Part of a small language model's weights: vocabulary 2048.
Each number is 500 + 25 x the weight over the matrix's rms, rounded and kept within 0 to 999. Layers, rows and columns count from 0. Numbers have three digits each.

# k: layer 2 attention key, 128x128, rms 0.189, rows 63, columns 0-127
# v: layer 2 attention value, 128x128, rms 0.113, rows 0-51, columns 0-127
# o: layer 2 attention output (transposed), 128x128, rms 0.103, rows 0-51, columns 0-127
k63:510487484488490528476514484496496490494490501512478503483509494512503485473498504497521500489494504483489505514483491498505507501526513482495498503525499481495498490525507480502516511500506490510513493514510482488517508493526523484537529502513506503493500500500505493484507537497501546498507526510494500538469496487497503478513506490520506538501504486487481524504488484505479503509495
v0:486487502513507499471510445526517480468434481506478533530500446534485488475542505547497538535491491477471497490399515479504470513491509445484453492501455488509438515472487518469409480551482482513435541504503500510540448510582499499564587456506513521468493575523502515509524521543521504511491479483481517484481533528548518538505481445499518512559514485444463518483528501496518521475457
o0:541479478473507554543503515500494469532557550412524460507476507472528510526458473435510500493491505501549517508592503523508507452520461513515541513489532488472559472529524487490560530450556511474514430509442479508494541510419520502475414547487452467492505439441516491478487441415502493481505542522499468534511434493473455467482496548462470415435492469535493470523464477472421524493543
v1:450490519476488522503500487543451530537544527493508516445517535520485523515518469503522490475451499499482419507518454517470517491580557529473520534488486503494564542475506522473488505500501462490574497453523441534539508452515499556529520517527501503509505481504524453579447509537521516467512478498521511520506517521488510537520500515503541510463479511503503500531478506528462522500556
o1:553497495543499477472472479491502509459452472459505474526503488476543487513505520513465468500501520504558564516450532457566522498450486447564470480492504422539466460524525507520531481493517509490437527515406561450467507540471492445458490514445492502473482464475496530452540486485502519509475521503498481470482487457507515485441501485493454473557507503492495529487521524523546496503457
v2:502548472513497487509475580564527534528440519480477557475502477475532520476603470536498482498579527520455541379450497530508508512509471474506535536513522518471522480551527515502501519476506440530486520531550528493521462544559535516497566520553490487480499453511467482460451530505504517474510563538514488467466477508552540493531526537488478480487462507478569496529494503460528465514483
o2:502453525457552518475524458496497495441550459497516501537482522519530498558403494457481526480411445480538479556560518477516501466543497562483506447515475494531461507442492529444510559519427510483522495470458521506494533499478405535512379507439501521525485518497480532501478468464502504539535441506496494576515500514440497555476459519477502505501528508552447483429505483530444542488517
v3:539538494480505506521487522521482526518495522504503472531505505493512520512464463485507515480525461451535541468474505509513517502462530509487504504509539499531433518506496494541525504500515531523460455512449552458439546503539494521538511468465497543507540533476512501461539471519482459517525499496525510440500520574453516492493529480530469503424521450501530535514518501472541483486414
o3:476477534547453492476467488493515492480505494476478521498498507518479503462539538520521532541519512550403475535499507511480492508505504480522490507451478491455594491497481518472470459490457484451558528502534462546539484482480495482454500543525484484507453460541490499522439520521528494485481522492463524518506541450553503494542476529442516485538502477486496446489469452580451515487537
v4:495421472560501436472541472471508483459559464511625463466491500469461471476447563501511524523453540647500503498555530476488485487505449485511523451487523504497576447506469495514528494502483542437560573498462537476528502420374480533445422491479598465508488490550542494439513511417493472507468462470492469573514487484495526446468506475495515475587495503507513506455505498573405504498461
o4:503584522463483532558497516476480498579456491489421486498568492501493506511558451503442455461534461425505485518503457537483494502498518499458482538499478500531388562469506467543495515505510477562422469522539434530497469540589584489546622490555452493479550531478509475529523516599476548477498504523532515420534493505538468525495534514535507604470476505490485516566518542427631479515517
v5:462571492544495513534531556552484502516507512508519524453498491533502512496490432521476533503464467512549517493554499515498530470496504511531550510506517516477522533536527476512541509461526488483534507510568499506477519500510515552491481520504479476530526504494470502500496504510458481460493527529519504452470490556482496479505524529508469512435479504488556509529507499497503475460488
o5:517448532474457466432438474504500515462474475496442492557489511484515485497527572531495514479549525505439508509453511487510464522516534511471468474537464517490496500420489520499509501524447493515482523508447499529500476498492466491448485493450513522506449481525538512504492496543529533527518462498486507554530511437523524484514471509466516506569532530531460487449498479570506562507482
v6:541476485553496483507516580540493548531485520509525561513508509519505565532572415473575527502500536486487461466472475483498540506540522535515553500484537506523494567517497483501538523481488488496517522485494540508449518498514530521461538514539539488472524474532523515503505522509544442436507534510556498486482531506452522461490514541470486489559481462514558518543444501472510468548493
o6:489528516486562521452485409479478507514501410450506500549544538495573493484471584463449498509489430509488501532557537508532475485487469488514463487500425420560512468457546525507444531486480526476469470493457483498539517518497455515536477521424485507486463489504501530496493475541473576547504452483509495568510532481553531542480496519536495501477528532498467505452546478569516498451546
v7:552477498476492495514473508514450561542541517504521501513494524541544548503504474483559501495511545471477498467486470482485531511559546522492552533486530501553501505505521525514482520502484479528507478485486502488487536481517512525536512511512512524471554461520517475547495528503527483483519506512546493513533503505463547507482522502495516478505497467530523532537485502488493461550518
o7:470512511545529501435489469507502508467479440448500512497540493480526508518545496492462506524430453560465494507459527515514538490465500467561435490442497385523508482519530499520477493474465524448466516516474511494499494516509481455467524525500488496480447492502486529465472487511454513503483494501471504474446525495585528515500482522477476498542499523494499477465515510559510505419528
v8:497433517488488527520509526496521503509489520511511575485507508537480519500527526513514471488473518431458446524489497511494523536556530525495498521515436500523471505464506519450510508514507495545486541472481491552538480517563506531529506522505491501479533478536555466542503504462521497478522494505513500514513521512486484465512513500471550499565491504496475502509449497473500484545519
o8:514536485514530496498509458518500517501511492441495489518496505474535495530479464468503496534507495545576561515493532472536526476465473490534491469472539463497559494548526504539495497452528489437497461483468514429476542503458487475533493479439486508492432470441450525463512470503533492507463549490484464495493479478524523535474485509530447486450546461512534514462539515556481517470485
v9:500506508502519485492491481515502491472455482484509483523492452410501495500493524490492482487544512522455540456457508557513465483447427468503443528497545498484516471525491494550523505453498504490491449515500522470469464563468521473487539479500489470513467494532467509474497457512448514561482499493474485474472459539568486495513494503506501500474500482494525488492514514456509526455537
o9:489507487476494527534520537503487483514523512549524508481487519556472491499456488477505505495484479468530470542568475492463476510527533565483550481523465566536449508465468486432483554543481493529540526502541488498543506442543487523532415512518523493507563539500498502511502529486520476497532479467517535552516539511442491526499508495516543513508483486494472494515478470498488463567496
v10:475521508485487524522503540499463519539540521494503503473503530508518511520477495478480509444518492516515522522546473523488488475473493514502559538518523514473533479524526493506556512471515485516551475497523487492475549507485506511496485508509467491533512486498471496507469498522476513512507523499530526483488463519478462472520516538494499493418469516485523490500492496476503506506554
o10:517497523516478454446506488522522496454441461510480519516512502487507478509528540541507505515486506502465497489443493489515523518488524491519454453498470486501440538470481521500483488548423502516486534496507525503496458496539479497451505508480546523481493501506517518502514518489517515505483455473469484517520532476524548517513459479497509562570523499497490507468508481572518492502447
v11:579505478509502526525494542502499536532511512510490527518487503538534537495478465495493506482544543466436476499537495460512522545554501513496542505523530503535452521512542525511528515484510479560500477483481524499489515525497530482459511527517491486478552464493507514536500533516517513483516537529532507510506489487494535459488512529492493480502500458518506512539447499418529430564564
o11:425515512525510482428526456516506510499506449478511516513543518487518506518533505479510513535434445539512524495441508529494528468477527502535456494456528447510550503497493461504467497468469539421483515508517497493492515458534464532538515487494504536514432501521479522475466487495475483518501483480473503536473550497546523553516484509513487491501523521515515474448518532607461544418475
v12:472476478538493500504516481526519518521503484518542545455497499565481498474536493537483542525472480490557497520499496478473508482543549507502538458496439501518518476460495505458452491551499468501505554476539493512590499474550480546533478532500505526489519509519515484509510563522540471478510477506519516520510539502463495513532505453489507508499495515468485525504545496550464484497440
o12:538495555490526507482487499482485499490496526429478466540500504449539496528512491505483485501501492526471510474503510507518524511475488464480466532496523474432518501535530509555542486443516505503465456518439509535444499541446527481448527483486463477494462449454509498485505474469487535507478508545489491445483429472528499435466486554497449485512502499517508496496507527479507549470521
v13:472570475493503495511508443514528496503486468482495496491496501533517463479457518519466497534512450510535557502499526493514477464472473484516488483506479502520506491506506500528454490517503516477471483527540470461525487512519505497510452524453508499486488521488477539452495508513475528529485480495484498514496506514535493541507504458527471522418515543499466518486575502527513490463472
o13:486453534463492475494491554487484498465522575552503511479468474494467504524507480511528521486511538509460460460499469507445497547531535512404514519511509559429485494488469484462528507495472470549544523508526533574478493494493495513472526454561492480532503520506500476523494528452512480495526502520495539481485452515459484438507503529462528481563472509502527484520468512442480522506504
v14:470563498515512508496490462502500472502502486489494493492499478495488478486518471509484509502543472516500477533516484513502496506508496488502507489496511493496518490491499525497484489508496482503551480523544460481552491485498504469486471507474488486481465499490467554497460518507494539490486523503474492505504485529542505551489495487500497500461510519471440473503524501531490518498567
o14:508475482477485454503498540488502508495485530543510491500508500486485494486452512508496488452481531482504504445477481490480491491510525504494515517499508515504451490483484486495550526507528526529467512511504549519454501521490510538471546479535524500514545527511518473503523510444491480516531495512526517504487479492449506442481500500491522481524486530505512500515477543453510489499457
v15:449476499501511491488510440493511472466521485497539491469523501479467455495485568514471487507479489531490483551503512480489466491482496482497466489508475498490527453493467506490482486514484513458509525478483467529546506460446470523495472493477506502519463545505502483481472481485500494530507444472468513542510485498507490509517504493510485512470505548502494485465548497562442537478531
o15:546532492479460498566522538494494497525480546505477473485472488504481482537487451515487461469546530456567528494513472509507515515496467502468520510502505530491453519495505484497554489520506478545510484525499510497484467504500566486504523486530482466494558483477513489518551529492503503474487525506525494450546457505462448487482516499515496532529455445456499551547490529399567470562440
v16:537507504478491514521468504496481516522495526509492477496519507500518519516519487478526498496496497470503484486487507516494519518495545519483512520501496504505475504491511493502509513500500517511487493476481517500481529495519488535540506488509489524510528515484506476502522491503501475487520486498522506498506529470486524484479513508499504502493502492499519519517470501506511490491468
o16:490482512532509496467496481514504502469493451474488510507502501507508503495517517520503515522495504531478509527479525482517505486483478464539481490465500434503557503506514531514481469489473498448511510490486481487509495502494494468468510533475501501484460458526489515514482489530495502506489520511498482479492507499524512515522485510482479494508509497500499489483505470546494498497507
v17:475461496478500479479505466481511493475493480493523475493505499472470465489492559501511493503511510542469513515463534515507469501481483443489457505501473486503526433483481508500485479524500522469482504486477509471520463499470486514513503454475520516505470520550537456452494485463495506532502467467458498552505504525541482507505494469508516495504494523491487504470537506530476508482476
o17:538533486488485541579528519509488466545514555475506500490491486500480506532465422473491475504488507450560487517562470505488516500517469521501535492485517523486449540531495518498523528509513480514507456532504474498502494505503565491499484525556468453486554498450492502498509501472519480460484534521509482451512460513458468492482496515500500520475475445495479495551485498437514472521520
v18:520567469601506505530542522560562485491400514516527558469492419560507513458555469521483491521503508494516507483495535447508526513448488474530539510543486511514488464538515491478461506489527504512420574505558560475522471528547528495510454512507520457462523505475484542480494530489507497418506516503511466461471544505546542497491512493509457497517467497463542499513516489482513418487427
o18:478464542405516502455490456500450496511577486473465492572500539458547502537457513481519542488506475538478497507524504552456431469567483526428510481489511481469523541414516509470538550468424501455536444492456449548498512488467476557490500476478494500530446458524507497506463448517493505568565488519509503582509459497458494509507448554456516478470518511576456474450487502518469569466544
v19:535540519497500538504458498521485475510507539517491540473488454532493507501536499523500449534503503473482419565519494466495515542508553504494510486519467505480416532506521526453473506505516487517492465480498481538585482466485475482455431542513514483480509536391455534570476507511544501469512461499497490504490500453526571505450512499495523520492504502466508466514420494509484484513556
o19:463466483528468451490524461488537528472491458501462459527515526488517493518483503492499512447508525519530578452441516496526501454486462479523483522462546451542573495464514461515553463496508546443508524485479493482441522515500525509507566485458501549515475450600534498481507479514435514528522548530529477528528502500481485513527490504477467474500501492527511544479496547487506535487443
v20:452537483506499509518501502475535508552496497461413500437522506491525500492517468465455515454534501530524516461526482484498503466489464517521528532502426507486636439498503488508507511488503457508522513518588431497507538529501531475532534532537407469514480441534502486517439518564440548524485536533502504493524520486556422543571529519476495501438487603473530522513558500524538507457577
o20:528477521469566483436519504545451506417490485559557536523460486485528481528483521550507491510460509490504468488475511501489507518506534491449501464551489519452393516527497550467508536523451494560496512470456592487492466513507439531465444467473555499494509543445479510494551495418538461518523427472490479468455452515404553453448452480537521482556502543526474495473512535487485489530457
v21:470506536472511502469514464417472452459524502520510468505519481530499486514478447471488447536472503489527470543508503481477492509440559528476419471506460488490459552498469488499495476524486533466512511489482513549511506422477479480542470439474560511547465622454456520549526499477478493519506471448475500493495528495510472517460489509505487518476533512515506495482516506553498537510483
o21:565474453520440497553505499527512468561475493483479498511466495465515486473505550519508518480561537493499537462500517533551472452495411460552559539511498471512537490499517518504547481500536501516486447512461463478517473563462575516453493552509474478447549388522563476473521467506503536448514517520533442501539478502538467492535506473471506486469453471474460536532476445445511468530529
v22:466413503499496465463514529487499516513518487479483448513512552438479502521467523471572528487471519528535469420494463500485502448527492565491483469447520496500556518475459469510518500501467528453541507502438493499443507436457496525493522483528519500512487465552541469495499493477523483517512491497491503549501483430459494494517481519490528481585507494521524481475490494588469566489459
o22:540555493521535544532483513466519506525490463524539513473513466534497506464553508529470453520503469462461486556516504463523513537479476435503484524530470494529446473560526538511431475535539462561471523496515509475543485544512506448545523524502477483466531550472486512521537517543482524466442476500506499409497509534504498533482543450553496537467479518477507538547519506418570438548541
v23:442519511422509481474464442483503437471509485500503431495487481443482450489487552518453464497530490546480532518521510558491447503428487428485439487505466490467503445492491515495486485489502485476503490503521455514567479510513476509544532470468470479534444514513501467511475475498478552535475454473445508487506488519583484544505498484504527507457500546502453488482543522499471535436505
o23:543472462515437496568535591522510484486491555518493478466479471516444505503450431500503505477472566442580496496476469475476502500507536520519561503508565559507457516531458471495576531532506503543501507529497525472454460480501550461454442505560507494497593513469502476501523520484497452462528541504532489492479489502413482435520504457482482500505470455466497490548473506465504460565471
v24:522512486566493533540528568545501540526479517516522553500510546577515551505521415500544521502480501466544479466506489472500558498539530550514569504494535510525482577521519489496529513508513515501519545504508538492439503477538519526450487536508541488474542481491499538485524534490521459428510529530534493468473517516433526478489508530496468509553487457502558508531444492483503460552467
o24:492490535466514480436429428474494510511514462461472504556521513465557495493515592489484521508529464538434514516510529499534474491498467489493450473499446446512549477432517521510453500465482490464482484485461466519521520533465454516534521494435474508512402471531502516493462469537510571533489474511488509556533506476574521532487492518474502490489548533549490499436527470563502566438545
v25:459456475548503466520551489538543516507468509476506538459496500514481478466510560553483534593499531497474506465519501557499488479517459490499486508494444507503508460494509493478465489541469446428523562476517414507577499532563511588530506531549526465449492432640570474523479525519522497463492476519507511495535547508537505523547490435469553502574470593479463498485544490500459506432439
o25:513519490419578518484521536483474511463537489495538478489476473497508514556488419455475480470487485509563515530504484477463502529535550487426500503511550519474461480535525490517508566455497494581486476508464569490452506482475487430523497456465467499520495578371451479502518508486498510562507513496512521491453426483425484458441540565550431489494506490515516505486528575487515487518504
v26:571473497449498500470403494471466503482543501497512483529501522513517500472547566489492477465610586542404508464453523418516472552488501464481505522516517493503498423500492545514495500527496462538454508520432538512564472489487480417432494498435534522488502511461532469484475547487551529564531477482468523509554426433497509487484504487501495490560520498471434491516536497488498475620464
o26:476519495524498513587593495502514462524477511498530524456534489495482534519439412476490491525403439480558484504517491547495567452499467527537490484446529493484491575526485500510519476483480534468529469492578489489456497531498526562543521513604463519513505509532481501492473482455467481448476528540497475478482543572511465551517480474478497550450485442510536490490487544442463496387514
v27:528510467532489486529515545573568561538436525475498553484478506529502514485553487514535534489543496490494486440503508500510532505559470511523586510505529513502522525516531507496501515484509454555477541508510521478504492542556534512472500548542477477460537388499515492462478553485545502446490539560547510499500499481489527481522499505489519482546460490453537505540467493445508448501491
o27:447508562473587497443484477467458523454548476508513509518529520516527516514481495484487508512434440518495486547507494472457509529514543509431446465499498520484493480485486503494461509474456505470507514474518535522478543467494409519542510437462504528552428582509445524520476495524489487570514474496474538516452501511462532538473484531527477506491562538554532471437540555551490558449503
v28:479458462592497509535567468542526487478445475490554502478493472544521508468451518492478532461448495489582586457551496466513524445464430456514565564531522506546545361532531462492490491458519505482514569483563535470490493593518509566503493539489487448500537462580533465458489522495424498466507517509505488503461532547510536467541513503503477503544463515497541527493566493475488428435473
o28:533521541384487505442444511532469487533532545447457503552514499446524494555555490516523512521524493547440467540472493524447443522517551563456487418493499468441452585444516521502482587501425482482488453529445439536506442454499496457498471480497501463468432508425487506501466459487539491494515460485485515497500450482529537506482481525467523513514535486553454458501485460559500556487515
v29:451531486488503481495504505546504485494500486483509520468484501472494467462516526527467502521520512584483526466553489544498473481504456482515507478492480509443556491520510517497499502474496462485540508520553452493560472514505508505496524534517509446505469460557506498520461500512501540485493491505482491483494476526569466521505500481494514509473486540498482488500520504488473499449531
o29:502472495472515487507512534488497506455491508540496473498495484511491504528451449480470495460475509428551485497480476484477496510524573523462513496540513576523406488491471466490550553521498495569475529510488557494450510497522477496496468457489502518525547571457487490492524520486505493530516494498514516521483480488405496468486511487513491511516500528512491492492507540486518510522480
v30:455461488485499485466503504533527544521539490479502478478514529483467500503529537502528518466482488594506474453473466504492471487526513523510510465487503494489588493475472492508475497514474527493495534508458495461485491429479487517519487478502529519493501508513540486479481491489500491514538450475488503549498506495506476509496510519510506489470487533465556517475518497602479527536442
o30:553525530518512518552497487454497489481480503476509501516487489501513485527488480510469466514497504425509488539547504488535556493507435466481496505491462486514423506523511532455513492517478432519488507496478499514505495593491503483499515522502473458484522488483475519507514487492522526463448527530468463417528444518447464518474467490485497521526488481515467497530502505430544475522546
v31:535536503576504515508532529508471512500502512525514536496511469530490513509460444517496533513438476525501451537521481461495510504515524526512514429492524506495476563513495496492484503516495522444500493489492503467457522462474481516493450509524532494489511516461477558533518474546486464428496506499535474474465553527471550517467505488504479515455513463519542522496452494516489472489492
o31:471492513504455484448451456479511530506502460474468457544522521483520500489559580499496496479580527508481534479480513543519469480499504459490484563491473447525536477438508455482512470481512510509477531514458456541525523523519499499492559507457493503510459449550537479497481498543476550552509517501499521546555493444520492455494516540466507464534493546518480501508490493525528535507513
v32:483470488513511476496507436463535470470459459497515473504503478496497469478441551485459522466499468496545572513505531487514479479467457448496479532527480496539530387483492485511491485519506521504477525497504525461506507546476492501525507474451466510529497538524504481455505501496431512568506494476480497531496483534530481492525504476523477499493515509484482520444570500532503486454506
o32:540532517455466522524504550546487466545529591474477517496486500481481483536522461529543496522509518523469466497524461537454501513506505548486534468481516526414472574521486531491512537505488475497524449521524440537521449472513552504468480504567508443475520478448499491509501491441555445432498487492482500437513458503508498477504471522492538518507489459496488464558463460477486503526487
v33:550390493500496500537514518458479518497530519517522498544511540529515557511458518476534495466488544410487527516503499488509513524527506496496523553506544497555451514492508480508552510489510510541492523488433536518436529519487513511473525485514493516517550477524523481488526493448514479527528515508533513500507470511420505425513497533487499487579504462540506517511438494429503480557541
o33:482570484517495514476492482531509501555487481459482530476524502498507496494560505489514503555498451563485514525489512496515529503468483523553458454456500452512567512520515504537411485482491502433504480492548459463548487458522497480568502515476507508473441492479469532506471503552522499463453506460466489506517567496635529586521507487537491536462541459462524504466537474603509495452488
v34:536589510414507509470442493532474483485481523497502499543516478459499495510578478542513498562567486517447497497384503553504481541455533475482426451483542488484413611501490547514487501520498487493448437557468470511489453472539487466503516461486536526475462551446457544440531477526540484501458480494486507486463485507519507551449498486513494503445529479514459482500482511486531535537486
o34:461429475555482497550526518455513506488525494518512489450493490553465523454412520442488521469463507464534497501571496462512514476532493485490530568476479532548581410490469435463531480478517513494555537484556538526497549491471487537487497535527466508554552486563515472555470542500478533526533556524526532573519551519458446460540526507451503458488463498457537493491490506459459475496510
v35:543495487510490487532504500499471545529514549493527495505496510511533537512497518485539466509494507460498506481526502494491541497506535514506554549527520506528496467510518493523522514483501506500479487484485507479503522487484491545486471525518523495483547467500508483502495516481524487474522499507515491516515481493471545469488520513496509502503481496516535520518495494501493456527495
o35:453510510495518490449498487512498520465482442505474526487517505510496499524536474525482521518477467575459498513453516490494490523511499489505440470444498430514512517477528508514460496508410498471532524492518502504499474486530502461510549484494490514493444508527488526522474512551463515531495501510495515475477518508548521550523484522487489527546502496502506502453520517537534508458495
v36:434468518459496489483500454471472474492539470502508471484498533512485467489450549502460523461469493491540519544525487488484474487518504486487499477499473492507511465457497499484487478505495498472527528478506468523539505474525473542514520489473453511537491525524528473516483512502489521529507461488478539524524503499464469512525501494495529510519511526489468515485541495536463523465517
o36:572507486521452511534463550524528493508460580457483474490492462472485495506541466534505477530517552484511512479444496478510545519441502484535493497507545508444497509561490489546526473497545487522467487539478514470469465524465545442477494506524492471472491472447503499494522491469522475423443532511480463423494457499530505462489501463496461501511509466490527501544483503480520512510471
v37:451500540463490458472485559479441496521513515483434499496528543416498510548602425476575488537465505465472436456429473630484494500523556518480415515473484493467515617500456482495518507493475489447537475489475487563435495465567505543596623433547516550515462536563536452538521471539528476487518507502496543459523531528465483520495477554480538491497501501539514495530487516515530592499443
o37:570489442539540542529492462503534489480492455476564496510451499531516492465423539480456503505523518462555513548574551434584490489501430488582540496551450460555508426524535576498497500526559500530486480494417530438547531551432469459466373576425489491464551468459501528479531491489505530491477488490522451546493505483501477503469520469518478464489502498461457520500511428498480443546551
v38:527515478533487492517513559545487565537509526500496553512504515548527557523529421491546542494475506500483474461483479471486542510545551540503573473494527507516501556513516514498481516526492484502507516522493516482468526461554518506503493521529528521466550484473518515489514528513538469458497541524558503494490525478433525497478520503493468487522494469508527522529465482495514463559466
o38:489484534508543503440467424474495513473493444434505498527534494483562517494528567482473498520495469529462497502512528518541516473502472454498433518470454411515525471482528505498477483451479501465465500480464512545511534554469435512489544520451466506501409464517500509499457473519484561528480476514463498515504505500572518512487478539468490485509528543532495474452534502556494539412548
v39:560578492467501482521466569522499528525507541496504484514483481498533531489509464493484485471544510535456510461557491511514527507486505530506550520522563513488501505533528516531527515483510476518513464513496507476492534513502514491472460531506491470483515465465482518498478506504498508470498527510536479479497473488508551485461531515491483501452488493506538494548457496459506454536506
o39:436462521515486465441524472495494513442488418527484519489537505515497511495499525519491530503455472516480490502430497501467494496517540485490463488458490476536494507459477480481494512512404521477504563491540518527484479482546457522487549483518512539531469531570497494525473522549481510546538479495495530530480562502497517521543472497481512525548506528505497478443514536566511512452481
v40:474478525504504504493512460471549503520471502481441499519516518476503502518500499493482495498497488408479485512471481513510488478518493540472445508490446493548478510454494492503478488519484471489496471469515428509498518566563511508560572514522448488485487491587554491552490476571517520525510471503503511507534527470530454560558482449499550512507515554537433514496529504466525559456508
o40:506509462477554516475519545503485503486529524534597505468450477511498495490495496499532487542498523540529508502515507482473498531472521463497530510517542520452523436589516498498470532477549506535526503504484571454506506448463487461501434477496517470495525538405458507482545531415512456502488512457505507468431468507435521453455540511565470422499486503464548507527504518497465435547488
v41:542507492459505491509471575497460540523521509484490514527491476451535530508517482493494505472568553534438548443471477542498477509483476486486505509501559503481512485544523500509516518472508500527502451501513517484459506566464518515477571514541473491496510459516481506498499462539503499516485536500520487501477471495533509479495518519482498479472481472539533502515462512448523489523561
o41:461513490534514525462545478522518493461498443503532502486526523535496498504474502454488508523415451475511465518508500495510523473502530537543479493490464491578452525476493477457487554544425526491510542520514498500524489461562456494508425531488520522506525529505509517501476527482471508519515452464484511568499570506502514526524475482508531530520496502485454484469505476562474476504502
v42:471370527464489491482535541414492539516558477500450421536513576454499519535432495430538547437480494482590523495521458511496486439554482560487518531469519492509575493459459438528572486502485526530567478481454516497397567488446498511505530465503441543573510508514525456476509473491480491588538517502515544531531469472419443449540474548499512486533517481530532503498507504528513578511479
o42:558575498553495532519480498519529468541443508502536547471492482512489479439593539571516454554523497480417487520498508483534544546438470473555482483534467509481461516589511576530407452551546484515463503507529482478566449528512504464503479549502529482442518518474489527493526509503545491406418452468461461401502542502586531559495514430563517541491508496454489520554509444511517447540512
v43:457504485520516480471519447510510506479495494482528467519508512494483472507515528500495492515488471518516534478422510491503473499462508498512477484497518489540500511513473501533441488537490528446439532523480495462492477456499481519506459470472545519473478548483493527403515501498523471512494431454478487536495513492496509525479495470520472502486511523496527515485578499584477529507443
o43:531493517463499532557475526451463492514520555502485506474482493509490503505476489501494515493524508490470463506595497501489510515532443497427525523480457503477500479461506485453521502490471459538553486504514475570514486535477532505512534508554455440507531477512516477567493509493482533482510537543511514468520439543477445468495502545453521503520454471486502507535470483392539471520547
v44:433435486566487493504563474510525473475495448495531516456487529501460457455478552514491517511443514509554542468536512493508493454529445470506507524509458503490571425513487462481500474491504504468545571488547515505514463530493489550510532486504513491523500469574524446501502517462471502504492506506490510522493509533491476462556494503506492511567477531505490504470537507532461513426478
o44:573533505426510536529466521519490484543507579482480482525481482475513497543515451499500474485550499472508493534522496501500478532502520567478520457562504556460429552497522545531510536502549468540447445517441470496501489498484529460521443489470486477469507524399490508464528470486545492471480472505505493459521444471520499501439527506521505533473527485520463506540502466475528531537508
v45:539484495447496488518457526478507504517507487480434486511484523477515488486474539522510539489566522493459552476473501519512474503501468485484476497498484498511483444481511512504535506513508464545492477525494473490518494566513516476503532493499456502504502463549524484470495506502504534576529503524496547498533469480534455513516498486510522487543496540494445490493527493464545516505517
o45:471506495506535509506571535522508493477504511532573532450488463516458517515505430472520481519418484501514467509507470491462554504517534504476492498501542552446493516583477524500460520495503512507518507496568541486479510470512477509506488495541512513517504586450458498507488521443519446480475505484470488473452515531471514497518502491532498505475508489503535471482507541506434480462469
v46:451471504505488475484531481559509504492453493484492484520496524504490480526489487499534463534507483451549542464458495538519494459453475502508473501468523496518442560504487458503497490470493512467465519525488487494475472511549511543490537481493512503508488498557504496441523504468511488514502489499471488479481496511508481484485469500502514502588503513508516482499509495528503534488435
o46:523500471453534526546470557457502499513539533515498514465493479524489511470485497474494535488512511503429468518557501450475465549540496509441526487533482557489543433505510524498446534517523466538538478490533503516523489484454497448531468509503476478503520548465502486546502494529515501470502497491519505496491484521500504493527536501506503506445507483482508506507510470463495469515546
v47:543435508539481503508491524479461543527541525518497526516511527547523551526506456473565505499482534457483440504492482448489534533538554535497545491489526498547465538484500512478494511518481478507517506480463499515494535452506503494496498493532534517463539498498517503533502536495540465470523509486542506513502525466442530487462499515487510475581510468515502512520442487496485484569511
o47:495535479509532505468501443497512507521479435431506503519543504468549503499545535489475489504490469549484526490493528529551522455474453450556458511454492369523542481514551504536465485460524534462455471492473485482512511545490503497513553532467490505465448462496508507482491455517456544500475497500489466483499506509593524529493503520507470495463504517500497506484532497534518484423520
v48:480496527509504504510543431424449457470529500519530436528520489531501500519429498465497478494419486459565500580502510482480495470443554506480443521507484487535513466491477454502500478541488565416512498479496511503479532477469480487550464458441533502542494591493492513525536479480441474522496474442479520508499536515490489522478496491525486515479531515523472509470549505542495513480485
o48:559498462498429499518469513540510475567471532474486507502483485454504490480561539527541496516589548549453512460480497535513459507493438471546528509489490447473518538513528542519510495500518486516494450528472443505531444522479593474438529539540490453436519408497561472487507490511520518450500517508518478482516482485575499464519503490464526494519458463465481516554476434479527467513520
v49:482551478472496483499503527525495509502497489476496478500471502474506482477507493520479504505555500555517572458494493537521484467457458492508522470498537510467514483543502477523539503485507504497491485545531510458503480526496513508471501513494493493512487491487469515431512511493492506534494516515480494461490465535532479485502514489511482495447491534467544479495539515505518495506457
o49:488464537490495497516512528481508489457494511554493510483489492527464505498476495500496528480469497455443454501521482485463503522543536533435503508535465589491456523466457522462494524542437485550527526498548512550490482509518469517486476491531508506529522556527507485536474526502509505499514470511490518526504513499466497502528476502470542551534506497519475483481483496488476518508529
v50:556473475529506473473504465483501487437483476502546498534480484491499487474511546525502475542531539563437543483418545454521488527474476427520475474502529498505500464529478527515468504507489543486429541536461571465490424500443504432429459475465576501474491538477492536418540501445529495546460494471458470526478463478528513469476488488509480489543512497506499497473522489512490477548489
o50:463522494460510548581532501482475489573534541521485504473510510518480514519466450437495508484479449462525456499596470557475502476554463576435524518500466541527475545451492461472508530492489488499532461496569435548527527504539526568577525493563459492521538505535509488525469498519471513479526507528519512528539508559509443550508505532493546544448476479511491498514486506416505502477542
v51:496494453534491518532488512576534551530481489471524509491479507459512514485521522522495539483504495491525570445521492501505512456523446486529593536495524516520571424514536501532500518455515457499538506510557461481489515553494522560481496571532445463484529382546533473457452502505501504465479535550525485514511488496501513479538506499483502497530475540505533537518528494484479473445509
o51:463499548455546482426481512478475538434505496544491509490519493530488499530518469512482479500462478523462446542461493474452511570504587537418435454501498531487438510482494485493459528519424491520496554488515560521483474436543436449529502438478524518533450606484452526534495533519491484549506459483484563476464512503475546507478510518535499515552530529514519485467522554535521514504460